{
  "norm": "layernorm",
  "norm_place": "pre",
  "bias": "all",
  "parallel_block": false,
  "init": "normal",
  "init_std_qkv": 0.034,
  "init_std_down": 0.0486,
  "schedule": "wsd",
  "decay_fraction": 1.0,
  "seq_len": 384,
  "steps": 4268
}
Each number is 200 + 40 x the weight over its row's rms, rounded and kept within 0 to 999. Layers, rows and columns count from 0. The size before them is the row's rms in percent of the matrix's.

# v: layer 2 attention value, 192x192, rms 0.034, rows 188-191, columns 0-63
# o: layer 2 attention output (transposed), 192x192, rms 0.0423, rows 188-191, columns 0-63
# up: layer 2 MLP up, 768x192, rms 0.0488, rows 0-20, columns 0-63
# down: layer 2 MLP down (transposed), 768x192, rms 0.0486, rows 0-19, columns 0-63
v188,106,178,163,232,296,174,164,215,157,139,242,249,229,188,177,123,210,236,171,198,271,191,155,204,279,171,227,181,273,271,202,216,226,243,224,227,182,213,146,269,214,192,217,233,254,196,168,212,280,242,154,269,192,217,214,158,174,204,175,261,226,202,214,212,232
o188,107,249,261,179,115,230,268,225,244,223,176,170,135,256,214,235,246,163,168,180,169,213,178,171,257,223,116,139,173,142,245,240,226,172,196,147,224,176,189,231,200,212,214,180,146,210,263,186,181,126,169,191,212,138,195,277,235,219,293,150,244,168,205,215,209
v189,109,201,252,220,211,180,202,209,221,197,81,136,91,209,164,216,298,189,170,165,170,174,218,216,172,223,253,145,234,258,212,203,228,190,246,213,169,244,270,181,180,200,162,260,156,164,206,229,218,199,221,191,161,246,157,238,132,132,236,190,174,170,126,172,192
o189,109,229,156,218,178,184,249,187,193,192,188,237,313,183,274,233,107,160,219,249,220,163,199,170,208,176,178,265,99,168,250,176,180,215,161,167,179,206,193,158,222,211,208,213,216,228,227,212,138,169,174,242,254,166,261,159,180,256,182,204,173,269,269,234,212
v190,107,253,211,134,188,110,217,198,216,245,223,209,145,211,186,217,182,225,201,230,123,239,142,198,278,242,196,230,229,190,224,182,223,211,205,176,225,141,184,125,94,173,163,160,131,171,196,194,178,179,208,187,230,187,273,241,259,190,231,190,208,100,105,183,212
o190,102,117,129,254,201,240,157,174,224,205,140,145,173,221,171,136,231,197,206,201,303,202,294,194,110,92,171,209,184,245,269,157,161,181,232,233,166,203,191,253,230,224,274,214,215,206,233,175,194,216,221,154,238,159,103,208,148,212,186,227,188,249,210,192,225
v191,122,212,176,306,209,211,194,235,226,162,218,172,183,175,199,194,165,222,267,227,163,176,254,194,158,159,181,168,141,172,226,203,252,132,118,237,226,222,207,327,187,258,146,193,216,90,199,212,175,238,161,140,206,186,174,233,181,176,205,213,210,222,192,221,209
o191,121,187,199,147,219,187,182,224,195,244,168,224,168,220,175,151,222,205,203,172,176,189,134,153,263,182,176,213,258,216,139,194,150,347,280,228,155,194,164,152,203,113,249,228,134,214,202,170,252,200,168,307,190,239,207,140,220,254,237,202,199,179,219,247,231
up0,101,158,162,223,202,146,217,190,241,170,220,201,209,117,251,198,184,185,230,205,229,217,197,274,269,215,214,206,177,159,210,166,186,212,269,137,270,162,115,186,192,255,245,217,230,186,224,210,222,267,273,167,232,145,242,117,195,202,179,193,199,152,203,189,178
down0,097,177,190,186,159,230,178,170,253,241,166,217,241,215,192,216,225,169,144,224,147,189,244,143,174,124,140,127,250,171,146,232,215,235,180,182,193,190,327,170,189,230,179,207,179,155,159,211,144,119,179,210,167,238,188,226,199,96,217,277,161,252,242,138,214
up1,097,139,178,191,222,230,183,289,222,180,159,185,208,227,209,136,141,234,186,163,193,179,249,199,152,226,216,250,214,180,222,256,182,189,137,205,213,150,177,262,266,186,227,200,262,178,166,185,161,94,209,177,257,180,187,265,154,207,172,209,218,260,176,169,188
down1,104,219,156,156,160,228,196,146,185,191,159,169,179,182,110,215,264,192,185,254,172,168,218,205,204,175,128,165,154,211,267,176,234,198,158,147,189,215,270,160,211,181,201,206,124,109,278,161,184,147,251,156,171,291,133,159,198,204,193,158,155,232,190,226,212
up2,092,137,228,81,130,249,225,218,175,187,206,218,210,181,157,189,212,138,179,189,183,172,153,171,211,187,237,115,280,181,225,196,184,238,184,235,161,205,176,194,211,176,188,188,110,211,191,186,109,160,200,320,225,226,233,158,225,213,261,184,224,208,277,153,164
down2,105,225,199,135,198,207,175,239,223,130,132,231,277,162,211,216,237,185,259,246,159,181,154,206,168,204,239,190,206,192,220,168,125,233,137,161,158,142,212,153,167,188,201,221,144,220,183,231,161,103,186,185,278,143,106,213,174,231,240,131,248,182,176,190,217
up3,096,232,210,199,140,265,159,211,197,218,180,221,210,213,165,133,207,259,191,148,216,198,212,188,269,146,275,215,184,239,175,175,261,234,216,148,180,217,235,310,249,239,228,171,134,204,206,263,280,301,160,259,138,191,200,209,231,221,140,245,159,243,132,223,161
down3,101,204,213,164,212,209,226,230,143,166,189,165,148,265,270,264,230,179,252,151,144,195,228,158,254,232,217,215,216,241,199,260,188,280,295,262,207,157,227,172,224,252,204,251,213,208,161,232,132,195,189,154,179,275,243,259,237,196,250,213,200,175,191,179,211
up4,084,212,110,177,163,239,154,184,138,255,267,194,223,180,193,240,188,206,184,213,245,207,155,175,191,266,198,188,291,266,270,170,258,252,150,275,222,250,165,189,206,212,145,122,178,193,163,160,205,146,216,214,301,201,182,162,211,187,251,213,293,239,220,204,187
down4,088,163,150,189,172,169,235,229,208,168,204,162,196,224,245,164,159,123,164,195,244,195,225,168,166,67,277,163,150,211,140,246,179,185,148,157,223,132,151,188,264,254,257,272,180,219,207,206,118,121,186,244,191,247,250,228,228,245,256,222,187,201,174,155,265
up5,084,237,164,151,220,197,161,247,209,194,248,194,229,201,233,216,216,201,221,201,184,195,253,205,173,270,157,187,183,126,122,155,219,211,204,232,247,202,161,205,217,206,205,218,239,216,191,237,226,162,123,211,232,273,215,255,174,256,289,178,224,244,235,216,152
down5,085,203,196,257,210,170,176,189,232,165,160,132,177,241,262,149,137,141,231,205,167,144,151,273,224,160,179,161,171,204,189,217,287,208,158,208,145,125,162,211,195,193,253,223,217,209,248,228,166,209,274,169,242,168,156,184,270,211,225,189,209,215,181,204,198
up6,108,157,113,191,191,181,232,211,216,177,246,230,188,245,187,168,107,250,225,193,137,173,236,215,114,191,251,231,172,233,197,216,234,172,116,211,181,167,202,260,220,205,197,269,195,191,178,165,209,136,222,272,219,253,236,198,183,206,188,214,166,199,214,175,212
down6,101,202,204,317,191,237,183,117,234,131,189,218,216,144,234,286,128,269,228,193,200,293,200,160,222,267,197,198,186,193,206,138,220,259,205,133,211,91,180,193,215,174,195,228,218,229,198,200,240,237,163,206,106,152,140,260,189,215,199,224,172,232,254,235,273
up7,129,182,277,254,271,165,214,205,174,199,189,122,247,193,221,217,146,211,152,202,239,159,169,188,236,228,166,223,304,151,203,237,237,179,237,182,261,307,156,206,195,209,150,181,208,195,173,210,216,149,261,196,224,201,189,170,145,193,250,183,161,219,227,236,235
down7,116,145,228,176,212,174,165,191,182,231,233,182,170,212,217,175,137,177,181,241,195,215,211,137,207,286,232,192,154,277,201,235,228,260,197,237,126,205,250,104,135,157,173,163,275,168,250,123,230,191,184,252,294,134,166,243,129,244,243,187,246,194,191,248,206
up8,100,198,192,243,241,135,202,194,273,270,204,244,182,204,230,209,221,174,218,161,195,207,176,204,202,196,183,205,212,211,230,230,180,223,113,163,254,127,89,163,194,248,235,157,245,311,212,239,156,155,252,193,255,146,177,207,232,199,149,122,136,174,225,261,219
down8,113,143,203,223,166,175,147,220,174,257,288,231,196,215,199,243,185,240,232,219,250,148,244,202,163,145,217,186,171,198,183,190,176,220,233,271,201,305,157,236,206,196,215,180,202,213,185,224,141,234,227,213,154,329,241,147,250,256,189,243,229,197,229,197,194
up9,098,204,252,190,215,138,156,176,95,216,170,270,186,160,162,252,225,197,173,179,206,240,177,156,272,238,166,137,204,160,250,190,251,224,133,224,198,184,175,178,159,163,234,259,232,207,198,214,149,160,225,157,127,227,228,171,240,222,220,226,134,258,220,246,244
down9,098,213,225,201,212,258,191,186,195,204,158,150,171,233,232,236,186,209,175,204,216,260,177,214,182,204,203,178,172,224,110,252,195,236,228,156,243,179,226,200,248,164,155,130,196,197,206,136,260,239,231,259,262,167,211,183,192,214,165,271,217,150,167,169,195
up10,115,198,228,211,159,226,186,250,240,145,177,147,185,212,182,212,165,190,157,248,212,230,248,223,294,189,217,259,144,222,251,181,179,169,201,189,174,140,253,226,220,241,214,225,254,203,206,226,275,209,167,179,173,223,251,251,94,163,190,169,153,162,157,260,105
down10,099,161,154,204,176,175,188,122,237,233,169,195,126,186,187,178,248,246,214,172,219,270,200,223,154,187,203,152,219,187,217,233,182,256,207,252,220,146,175,148,183,172,182,151,248,190,234,235,329,194,187,175,208,231,196,192,256,240,201,221,231,174,181,195,219
up11,096,223,147,119,266,214,179,164,189,298,200,218,168,214,224,197,208,194,154,242,199,197,182,251,247,258,150,222,216,168,113,166,240,255,148,183,228,222,134,120,122,160,135,172,269,235,270,237,192,237,267,176,234,196,198,246,169,202,254,151,187,120,217,210,256
down11,109,266,249,203,251,198,193,212,206,140,246,168,219,169,275,163,237,127,176,194,304,249,205,137,243,184,247,165,212,205,175,160,193,206,182,191,172,200,139,211,291,187,190,240,190,218,173,205,190,276,266,251,137,183,113,186,191,189,277,199,192,197,223,196,184
up12,095,253,195,230,241,105,231,163,255,252,251,263,208,285,138,202,116,204,133,270,245,196,235,195,173,188,218,187,230,187,226,141,202,179,227,104,131,192,176,168,202,232,253,135,270,232,253,187,262,205,236,192,150,162,181,190,179,178,225,243,173,243,277,215,224
down12,098,140,218,154,123,217,151,246,215,245,196,197,126,218,268,142,210,175,236,274,204,179,249,169,252,248,211,183,210,192,225,227,209,102,198,211,264,224,239,178,267,212,146,263,194,136,129,205,128,225,240,191,254,179,235,169,216,214,246,191,188,243,149,166,196
up13,089,164,180,193,161,177,206,162,210,99,232,177,274,173,232,164,166,187,199,195,231,246,193,186,186,197,171,184,249,163,187,208,126,181,219,162,238,224,134,265,207,193,176,227,250,215,197,111,180,179,237,206,187,168,229,128,232,215,182,202,218,208,215,239,142
down13,090,183,175,174,192,202,145,223,171,156,195,179,244,207,259,223,300,212,267,209,250,161,204,168,199,157,170,196,209,209,192,133,173,236,195,195,246,110,173,167,202,195,184,163,178,151,195,193,153,223,222,167,221,216,242,166,260,198,258,272,236,202,261,258,199
up14,089,201,244,159,226,178,227,212,201,209,208,218,238,264,291,181,246,197,172,178,235,286,189,229,183,178,208,162,127,250,168,164,147,160,162,185,177,228,124,240,231,201,276,213,291,182,189,228,108,66,169,255,169,262,178,221,237,172,233,252,174,147,212,218,220
down14,083,167,132,243,162,280,204,133,250,177,170,190,142,115,145,229,116,220,306,249,214,210,184,232,173,228,142,169,238,167,179,235,197,220,183,225,249,159,190,186,225,177,160,198,133,206,218,163,254,237,214,158,255,144,169,174,155,296,208,173,159,232,156,121,172
up15,094,208,224,149,181,214,149,268,154,194,249,196,196,323,255,183,182,166,187,261,211,247,210,208,190,188,216,266,247,201,160,143,129,229,284,234,245,164,240,146,179,178,168,189,217,165,212,220,272,249,166,184,195,171,226,185,203,194,288,170,263,247,197,170,202
down15,095,223,198,261,191,130,197,167,228,269,181,188,186,138,149,287,162,294,245,184,153,253,204,164,211,138,231,167,173,191,156,170,245,209,246,187,217,192,239,265,219,127,227,230,183,188,159,192,207,160,205,182,201,181,186,169,257,160,151,304,214,227,257,126,238
up16,096,183,279,223,164,280,178,188,243,167,250,252,227,275,194,236,277,225,186,182,212,138,221,251,196,212,190,209,210,210,196,247,203,196,199,151,196,219,262,102,157,144,242,164,288,244,188,184,236,222,183,216,141,223,255,138,207,156,200,228,201,211,203,230,226
down16,092,192,121,210,285,164,197,153,213,240,232,209,188,194,158,139,201,201,215,208,180,281,149,203,224,246,240,195,192,138,264,204,213,209,140,232,197,160,121,236,217,232,202,198,178,171,198,232,262,213,176,102,178,182,139,204,145,139,224,244,185,170,184,216,238
up17,098,162,184,117,185,168,181,247,260,185,195,224,185,225,153,209,205,239,232,192,194,244,147,210,217,217,148,153,236,169,100,244,160,169,316,264,232,196,218,249,73,131,190,143,241,191,149,131,148,117,202,208,237,165,174,197,200,127,192,196,267,231,202,160,231
down17,099,225,294,138,181,142,209,237,222,124,202,229,208,219,245,153,188,210,197,205,201,211,194,206,245,296,206,231,191,236,248,264,184,236,313,171,275,152,118,201,161,197,190,237,185,221,265,160,198,200,147,209,200,208,213,164,154,143,187,263,178,194,179,226,155
up18,091,221,208,132,215,202,142,189,256,247,125,201,187,183,216,247,211,215,239,209,237,222,192,230,178,207,257,153,262,196,130,226,143,235,126,244,160,187,179,161,195,178,211,66,224,226,251,215,187,231,168,178,249,168,193,305,259,276,120,210,292,274,196,168,165
down18,100,224,220,226,225,195,234,220,243,118,239,228,166,208,247,149,129,196,199,166,168,193,140,171,162,174,176,247,132,241,160,204,193,210,222,141,186,218,215,268,188,116,214,234,225,212,183,265,243,212,167,214,136,178,197,203,198,221,283,273,185,152,162,220,183
up19,094,131,123,156,119,173,190,232,129,277,215,172,237,247,257,187,199,240,186,220,176,185,177,179,132,149,169,164,162,210,201,214,180,205,239,182,215,233,223,262,116,225,173,185,239,234,200,188,193,109,233,154,214,117,207,263,202,216,233,231,196,224,188,249,160
down19,096,270,263,194,186,139,166,192,217,126,129,214,196,173,139,198,177,130,252,252,149,124,221,201,256,215,213,227,149,243,182,206,196,287,181,190,215,200,184,226,189,202,229,183,201,166,273,209,157,185,235,239,230,183,205,189,179,209,196,241,258,123,224,164,230
up20,101,180,181,190,250,177,244,203,253,312,289,137,183,210,187,235,219,258,206,216,121,167,158,145,200,133,165,211,274,115,248,161,162,139,183,205,174,263,179,215,227,200,168,172,180,199,220,299,220,137,182,125,244,121,131,186,221,180,162,205,188,133,201,294,228